Weights of a small GPT-style language model, trained from scratch on English Wikipedia: no biases in attention or MLP.
Each number is 128 + 24 x the weight over its row's rms, rounded and kept within 0 to 255. Layers, rows and columns count from 0. The size above them is the row's rms in percent of the matrix's.

# layer 4 attention output (transposed), 384x384, rms 0.165, rows 2-4,66-67,130-131,194-195,258-259,321-323, columns 0-191
size [ 94 111 105 118 101  70  68 102  96 108  98 118 116 108]
[[136 120 126 133 139 122 135  81 111 117 147 124 160  68 119 124 143 133 122  87 159 200 172 154 123 138 144 123 106 127 128 111 153 108 168  99 158 103 109 139 121 114 147 124 139  92 125  99 127 150 158 119 113 114 139 123 105 139 119 131 127 109 135 104 127 134 144 164 123 189 156 129  97 127 137  96 111 134  77 108 112 116 130 155 126 133 107 133 149 151  70 106 129 156  88 132  98 155  65 108 143 131 106 128 161 143 148 161 105 110 130 146 106 134 151 150 105 133 140 149  96 114  86 138  97  97 181 104 153  83 152 145 153 128  87 103 108 155 190 151 130 163 121 109 115 115 138 131 115 119 128 133 146 137 159 103 111 124 123 166 107 129 101 103 153 143 176 116  90 143 152 107 143  93  75 149 151 141 129 128 133 112 111 138 123 112 111 116 123 106 136 108]
 [150 105 132 113 106 106 132 117 166 120  96  91 140 140 122 141 155 117 153  69 116 156 135 107 121 144 148 158 136 165 130 151 140 160 102 119 114 106 133 128 128 136 147 115 116  59 136 137 141  95 174 115 145 132 119 115 167 126 129 139 129 118 130 155 139 134 135 143 133 132  79 130 129 139 143 160 119 134 148 178 121 132  82  89 149 154 108 119 141 130 124 129 187 106 100 117 126 139 129 107  85 112 121 118 155  97  94  85 159 122 138 118  68 145 102  94 138 115 128 125 140  69 117 100 113  92 131 155 153 102 134 147 118 170 130 124 128 135  77 121 145 142 120 134 169 133 119 151 145 149 145 113  75 149 141 146 132 148 115 156 164  98 140 144 137 177 117 173 128 150 115  88  93 151 131 142 126 130 147  73  74 156 145 137 176 121 106 159 119 142 145 164]
 [132 174 127 136  99 125 127 123 139 131 115 128 108 130 127 114 121 124  98 148 176 173 134 159  97 107 121  97 111 113 147 145 104 164 108 141 148 129 148 143 166 121 178 131 113 173 137  99 105 157 118 112 139 118 119 142 142 136  98  68  81 123 116 160 196 104 166 143 117 138 122  98 182 116 137 142 157 154 113 122 151 120 164 130 157 121 133 115 125 129 181 153 142 124 120 144 133  95 107  91 126 165 120 125 145 160 129 140 133 158 163 132 158 133 112 152 149 108 166 129 148 122 121 117 145  93 128 107 119 122 140 146 121 115 155 130 104 124 102 126 135 191 123  77 132 108 101 158 118 110 176 197 123 111 131 128  77 117 124 149 145 158 120 132 150  97 163 139 126 147 160 136 153 156 167 113 143 108 136 158 140 111 117 141 137  72 149 118 127 136 132 118]
 [106 134 126 132 148  99 150 122 122 144 112 170 115 176 128 146  86 133 187 102  79  79 137 132 164 139 103 161 126 115 131 127 138 154  60 133 132 161 144 142 130  87 111 171 130 123 119 124 156  94 140 134 156 125 122 129  94 118 106 142 109 133 133 160  67 118 133 179 114 138 124 119  90 103 130 156 123 108 147 165 108 152 144 133 145 174 148 113 126 141 153 115 143 102 107 123  82 130 156 255 155 160 101 153  89 120 109 102 108 156 101 162 125  89 103 108 126  92 126 122  83 130 152 135 134 104 123 137  93 155 126 113 110 155 118 164 158 104 120 170 144 103 104 102 130  89 125 110 160 125 146 143 140 124 108 115 157 121  90 144 112 157 100 124 129 105 144 116 146 127 100 142 131 173 139 145 128 114 140 153 153 115 127 150 119 131 148 119 102 112 143 149]
 [129 117 154 143 133 122 117 102 120 124 136 159 155  91 105 131 108 145 140 138  79 120 158 131 175 184 115  75 157 119 144 102 128 107 172 187 160 105 143 164 101 107 110 132 146 127 162 116 137 118 151  73 149  62 128 132  60 101 133 172 138 141 154 103 135 125 122 144  93 109 148 125  76 173 110 115 108 133 115 131 136 109 164 119 154 113 118 116 184 131 124 128 126 133 161 147 123 134 144 138 141 140 123 138 125  93 140 150 129 163 136  92 126 104 106 114 162 152 120 132 125 125 117 188 148 169  96 117 124 122 128 115 129  76 137 113 113 121 124 125 121 151  96 167  98 139 158  78 135 158  91 105 130 107  93 141 176 114 155 101 104 143 113 110 156 108 118 108 131 151 132 107 145 120 132 125 131 107 133 129 168 169 142  92 138 121 119 128 150 123  71  50]
 [155 136 112 124 130 132 145 126 121  81 155  89  98 116 112 109 131 122  71 153 120 109  98 128 143 155 155 126 117 155 138 149  99 145 168 141 132 188 129  68 191 108 126 114 127 129 128 154 110 158 122  95  95 168 174 156 103 137 144 133 121 108 154 121 139 107 156  87 111  69 103  81 118 144 128 140 155 151 125 107 150 125 110 144 115 125 167 116  91 114 146 170 102 137 126 155 190 118  72 114  75 145 158 106  94  54 114 172 183 108 155 127 147 168 157  97 113 167 112 154 130 129 104 101 140 133 144 122 124 133 111 121 134  94 102 143  75 152 156 112 101 152 137 103  94 147  98  84  76 145 113 115 129 132 177 110  87 146 176 162 162 127 138 105 115 114 107 129 127 127 143 185 100 166 104 127 136 157 141 118 144 129 135 160 184 117 143 155 139  99 122  95]
 [165 152 124 117 167  95 152  74 140 171  95 105 116 149 128 134 115 121 108 147 130 137 117 125 119 129 120 135 101 114  79 141 143 157  98 106 130 147 148  95 141 105 119 132 136 136 130 191 115 137 121 128 136 191 133 126 115  96 122  73 138 134 122 139 139 164 129 135 147 110  83 128 165  90 125 116 148 118 121 120 165 150 110 110  87 106 147 155 154 130 149 140 131 151 129 139 120 178 134 169 140  81  88 105 103 158  91  93 144 112 133 102 149 177 140 146 141  87 155 128 133 126 135 127 122  96 188 188 108 128 170 122 129 164 111 101 155 113 128 106 137 114 162  99 114 129 108 168 109 131 115 157 121 178  89 118 142 150 121 144 109 126 107 136 138 100 171 148 136 127 133 157 160 155  95 123 136 116 139  89 181  92 165 132 117 139 157  91 125 115 174 145]
 [133 107 140 107 138 161 108 105 132 114 138 130 112 103 124 149 150 132  78 166 150 145 120 110  84  98 149 157 118 117 113 125 126 124 167 119 117 108  99  78 103 153 164  94 146 146 144 127 103 136 114 114 114 131 139  99 160 112 122 103 122 123 109  91 150 140  99  62 133 105 137 141 184 135 146 114 135 116 107 125 126 123 109 119 124 111 144 129 117 119 114 128 145 155 169 130 179 107 180  27 110 107 168 105 179 128 129 154 115 115 166 126 138 142 119 128 154 139  98 145 176 125 114 136 157 171 138 132 181 138 140 118  91 116 137  99 100 134 131  83 117 153 140 127 124 151 128 153 117 132 150 131  90 127 168  97  56 128 147  79 154 163 156  98 126 161 107 151 130 142 145 107 130 122  89 108 151 127 116 144 119 143 128 117  90 134 162 142 134 115 107  96]
 [154 142 110 130 116 119 164 134 115 150 140 105  65 134 148  98 148 113 122 145 154 144 150 134 107 145 125 132 136  96 101 136 100 131 133 133 179 105 123 108 196 174 157 143 107  86 124 160 146 134 122 208 108 137 132 110 148 161 126 115 124 126 119 137 118 146 109  75 190 121 125  73 182 115 117 141 143  94  55 101 160 122 138 137 114 141 139 141  83 141 145 126  95 155 136 124 147 104 132 159 164  91 184  82  97 124  89 108 111 150 115 132 151 114 110 153 134 113  88 140 127 161 141 113 119 105 171 131 137  98  90 133 130 150 104 125 136 127 146 152 152 130 129 110 147 126 114 156 138 109 128 181 173 117 151 119  95 157  98 135 106 123 136 105 126 104 162 135 135 140 136 155  94 106 103 113 154 143 105 122  94 112 114 139 142 132 156 121 120 124 139 142]
 [139 104 113 149 133 137 142 140 139  93 149  88 119 131 140 119 188 158 104 176 171 126 112 134  90 108 138 125 124 148 148 121  65 102 158 138 163  81 100 125 118 129 134  75  67 130 149 104 115 137 109  78 119 116 149 114 134 129 133 111 150 136 103 102 168 103  90 141 159 109 133 104 164 164 141  97 137 107 122 116 131 111  84  84 145  91 132 122 140 136 111 147 139 155 173 139 114 124 108  52 127 133 184  98 142 127 157 167 136 121 182 147 103 146 132 145 117 139 161 119 123 168  98 126 152 161 136 143 136 133  67 119 107  92 158  76  98 133 113 108 140  66 128 134 105 135  96 157  90 113 125 118 163 106 139  91 112  92 182 137 187 107 116 130 139 132  95 128 133 137 110 144 132 155 128 129 130 141 135 119 122 105 151 139 107 142 102 164 117 108 134 121]
 [109 121 104  86 147 153 117 168 143 149 101 175 128 112 126 111 130 115 192 147 124 142 151 150 102 115  92 122 114 104  77 128 131 117 110  89 115 169 150 135 164 162 134 109 118 140 110  98 144 135 129 142  81 182 144 139 171  93 126 123 142 135  98 125 135 150 114 139 129 133 135 117 185  89  94 146 113 133 139 109 135 107 125 152 105 112 122 126 107 186 152  86 137 145 121  87 117 179 199 151 123 135 142 148 107 168 122 130 114 108 160 118 122 124 133 111 116  64 122 134 133 122 116 152  68 107 161 165 111 150 114 126 142 165 110 137 135 174 141 116 163 113 141 113 138 137 169  92 142 121 104 171 166 143 120 148 145 193  86 153 127  77 161 118 145 117 133 146 130 125 104 128 125 145 108 119 103 120 137 115 122 134 113 152 110 143 140  89  89 144 154 161]
 [ 89 122 153  92 129 159 131 191 125 136 110 129 101 137 135 103 121 132 109  99 174 119 165 152 100 117 129 140 125 126 177 112 181 122 123 136 160 104 138 118 173 123 138 174 178 112 142 169 171 108 147 160 117 161 127 111 148 144 141 134 113 122 116 146 111  95  95 141 108 148  59 171 131 108 107 126  86 108 127 160 175 104 135 160 172 161  77 153 116 140  89 143 104 146  91 146 112 151  61 132 109 126 143 153 161 127 140 136 126 130 123 117 116 143 117 134  92  92 119 122 141 152 135 127 119 131 154 140 139 123 120 170 132 152 118 121 135 193 103 121 118 100 145 122 128 167 118 132  91 139 153 119  94 143  82  99 129 114 141 158 157 142 143 154 124 131 109 121 150 144 148  99 115 143 154  78 113 146 148 123 122 168 103 148  96 120 120 149 129 101 114 134]
 [125 127 160  99 135  73 120 147 164 127 116 128 175 144 138  91 138 115 111 102 167 136 137  93 110 102  72 109 128 117  77 136 152 132 107 123  59 133 157  78 127 125 115 137 108 136 148 141 148 144  96 120 108 109 117 104 107 116  93 109 150 161 154 111 130 139 120 100 155 107 140 123 167  98 223  93 151 146  91 112 122 140 128  95 108 134 115 164 169 134 183 116 120 129 122 147 108 136 152  40 120 104 127 132 154 178 151 150 104  97 157 127 167 118 116 136  97 141 138 141 105 103 169 130 138 154 102 100 143 130 133 121 160 129 146 130 156 121 128  78 118 125 154 147 133 134 109 184 133 121 128 117  98 149 121 176 126 124 136 100 142 124 130 150  89 124 161 174 178 138 124 157 119  94 108 111  97 109  92 105 113 141 157 124 124 146 127  77 149 132 121 136]
 [101 104 168 150 115  91 174 131 114  85 163 126  91 124  94 115 123 156 107 141 171 150 124 123 112  76 111 131  89 131 151 127 105 105 143 146 128 125 188  95 130 126 105 138 133 148 105 152 116 135 112 172 145 158 133 139 136  87 103  93 138 131 187 139 129 114 131  50 133 119 163 136 163 148 107 151 145 131 132 167 192 130 172 118 130  92 137 160  87 136 126 130 147 134 132 133 123 109 114 110 112 108 145 132 160 163 142 109  94 130 124 136 144 121 135 133  89 130  84 169 133 125 114 122 129 146 150 106 161 140 109 130 127 127 110 125 136 125 156 102 132 109 172 118 126 135 159 157 153 126 148 149 166 133 141 137  79  95  91 101 115 136 127 123 113 163 123 114 118 128 139 165 121 129  99 127 152 124 143 132  94 103 124 143 101 137 135 128 190  88 162 123]]
# layer 4 attention value, 64x384, rms 0.178, rows 2-4, columns 0-191
size [103 101 105]
[[137 131 121 147 113 141  78 160 131 154 139 123 170  87 104  89 171 109  96 115 168 130 124 152 159 128 112 152 109  79 162 150 135 121 153 141 152 112 138  70 130 165 140  64 104 142 138 138  92 131 153 103 112 148 117 164 117 104 160 104 117 107 151 109 169 103 104 100 129 105 138  99 131  96 105 106 136 101  95 117 133 108 101 138 145 129 116 144 123 152  93 157  87 146 181 135 119 138 110 118 132 117  99 105 152 151 138 138 163 107 148  80 106 151 101 107 113 186 105 144 177 130 152 126 144 145 141 162 174  82 141 123 133  85 144 112 153 117 148  94 146 163  99 119 148 151  99 160 124 123 138 112 140  91 127 111 114 144 137 116 119 151 131 186 138 132 119 130 111 140 144 131 148 118 141 153 175 164  92 119 143 120 175 140 167 141  86 123 160 170 139 111]
 [108 148 165 109  98 104  96 158 187 130 122 145 119 125 135 134 128 107 140  78 144 108 114 110 128  81 144 144 129  86 119 161 128 185 117  84 121  99 138 131 134 156 151 106 130 139 145 105 125 149 133 131 136 164 128 180 182 141 104 106 111 134 129 151 116 125 154  98 161 140 176 152 136 110 177 157  97 139 121 112 142 151 118 156 132 145 110 109 145 137 141 145 149 123  85 124 121 125  87 148 136 141 148 115 129 156 137 101 119 108 164 130 140 131 169 165 108  93 113 109  71 156 150 108 105 102 161 110 163 142 145 146 152 133 129 155 158 127 174 151 145 126 163  99 148  84  91 154 115 109 154 145 108 118 165 159 120 136 130 179 135 109 110 140 112 120 127 108 117 133 110 104 101 134 133 163 152 201 122 129 133  96 111 102 142 150 159 112  91 137 143 175]
 [124 153 128 141 174 131  77 173 165  83 126 129 110 100 139 119  97  99 125 141 129 114 143 105 106 132  94 157 152 148 154  94 133 148 124 123 121 170 134 144  81 117 136 135 117 145 142 134 147 123 121 117 123 122 144 113 161 134 126 120 103 115 161 151 124 107 100 145 115 122  90 138 107 142 136 111 135 170 145 102  89 132 150  97 168 110 124 124 127 149  51 119 123 139  88 163 147 138 136 126 110 140 148 114 109  97  99 112 100 112 115 131 134 159 132 136 129 134 126 142 145 174 115  80 136 123 139  96 106 142 147 122 136 114 112 154  94 124 143 136 163 137 151  92 141 123 109 172 130 132 137 170 100 111 182 107 119 128 147 135 144 104  68 112 100 102 130 146 102 123 108 136 128  93 123 158 133 119 100 154 126 128 109 119 149 112 129 167 164 108 127 157]]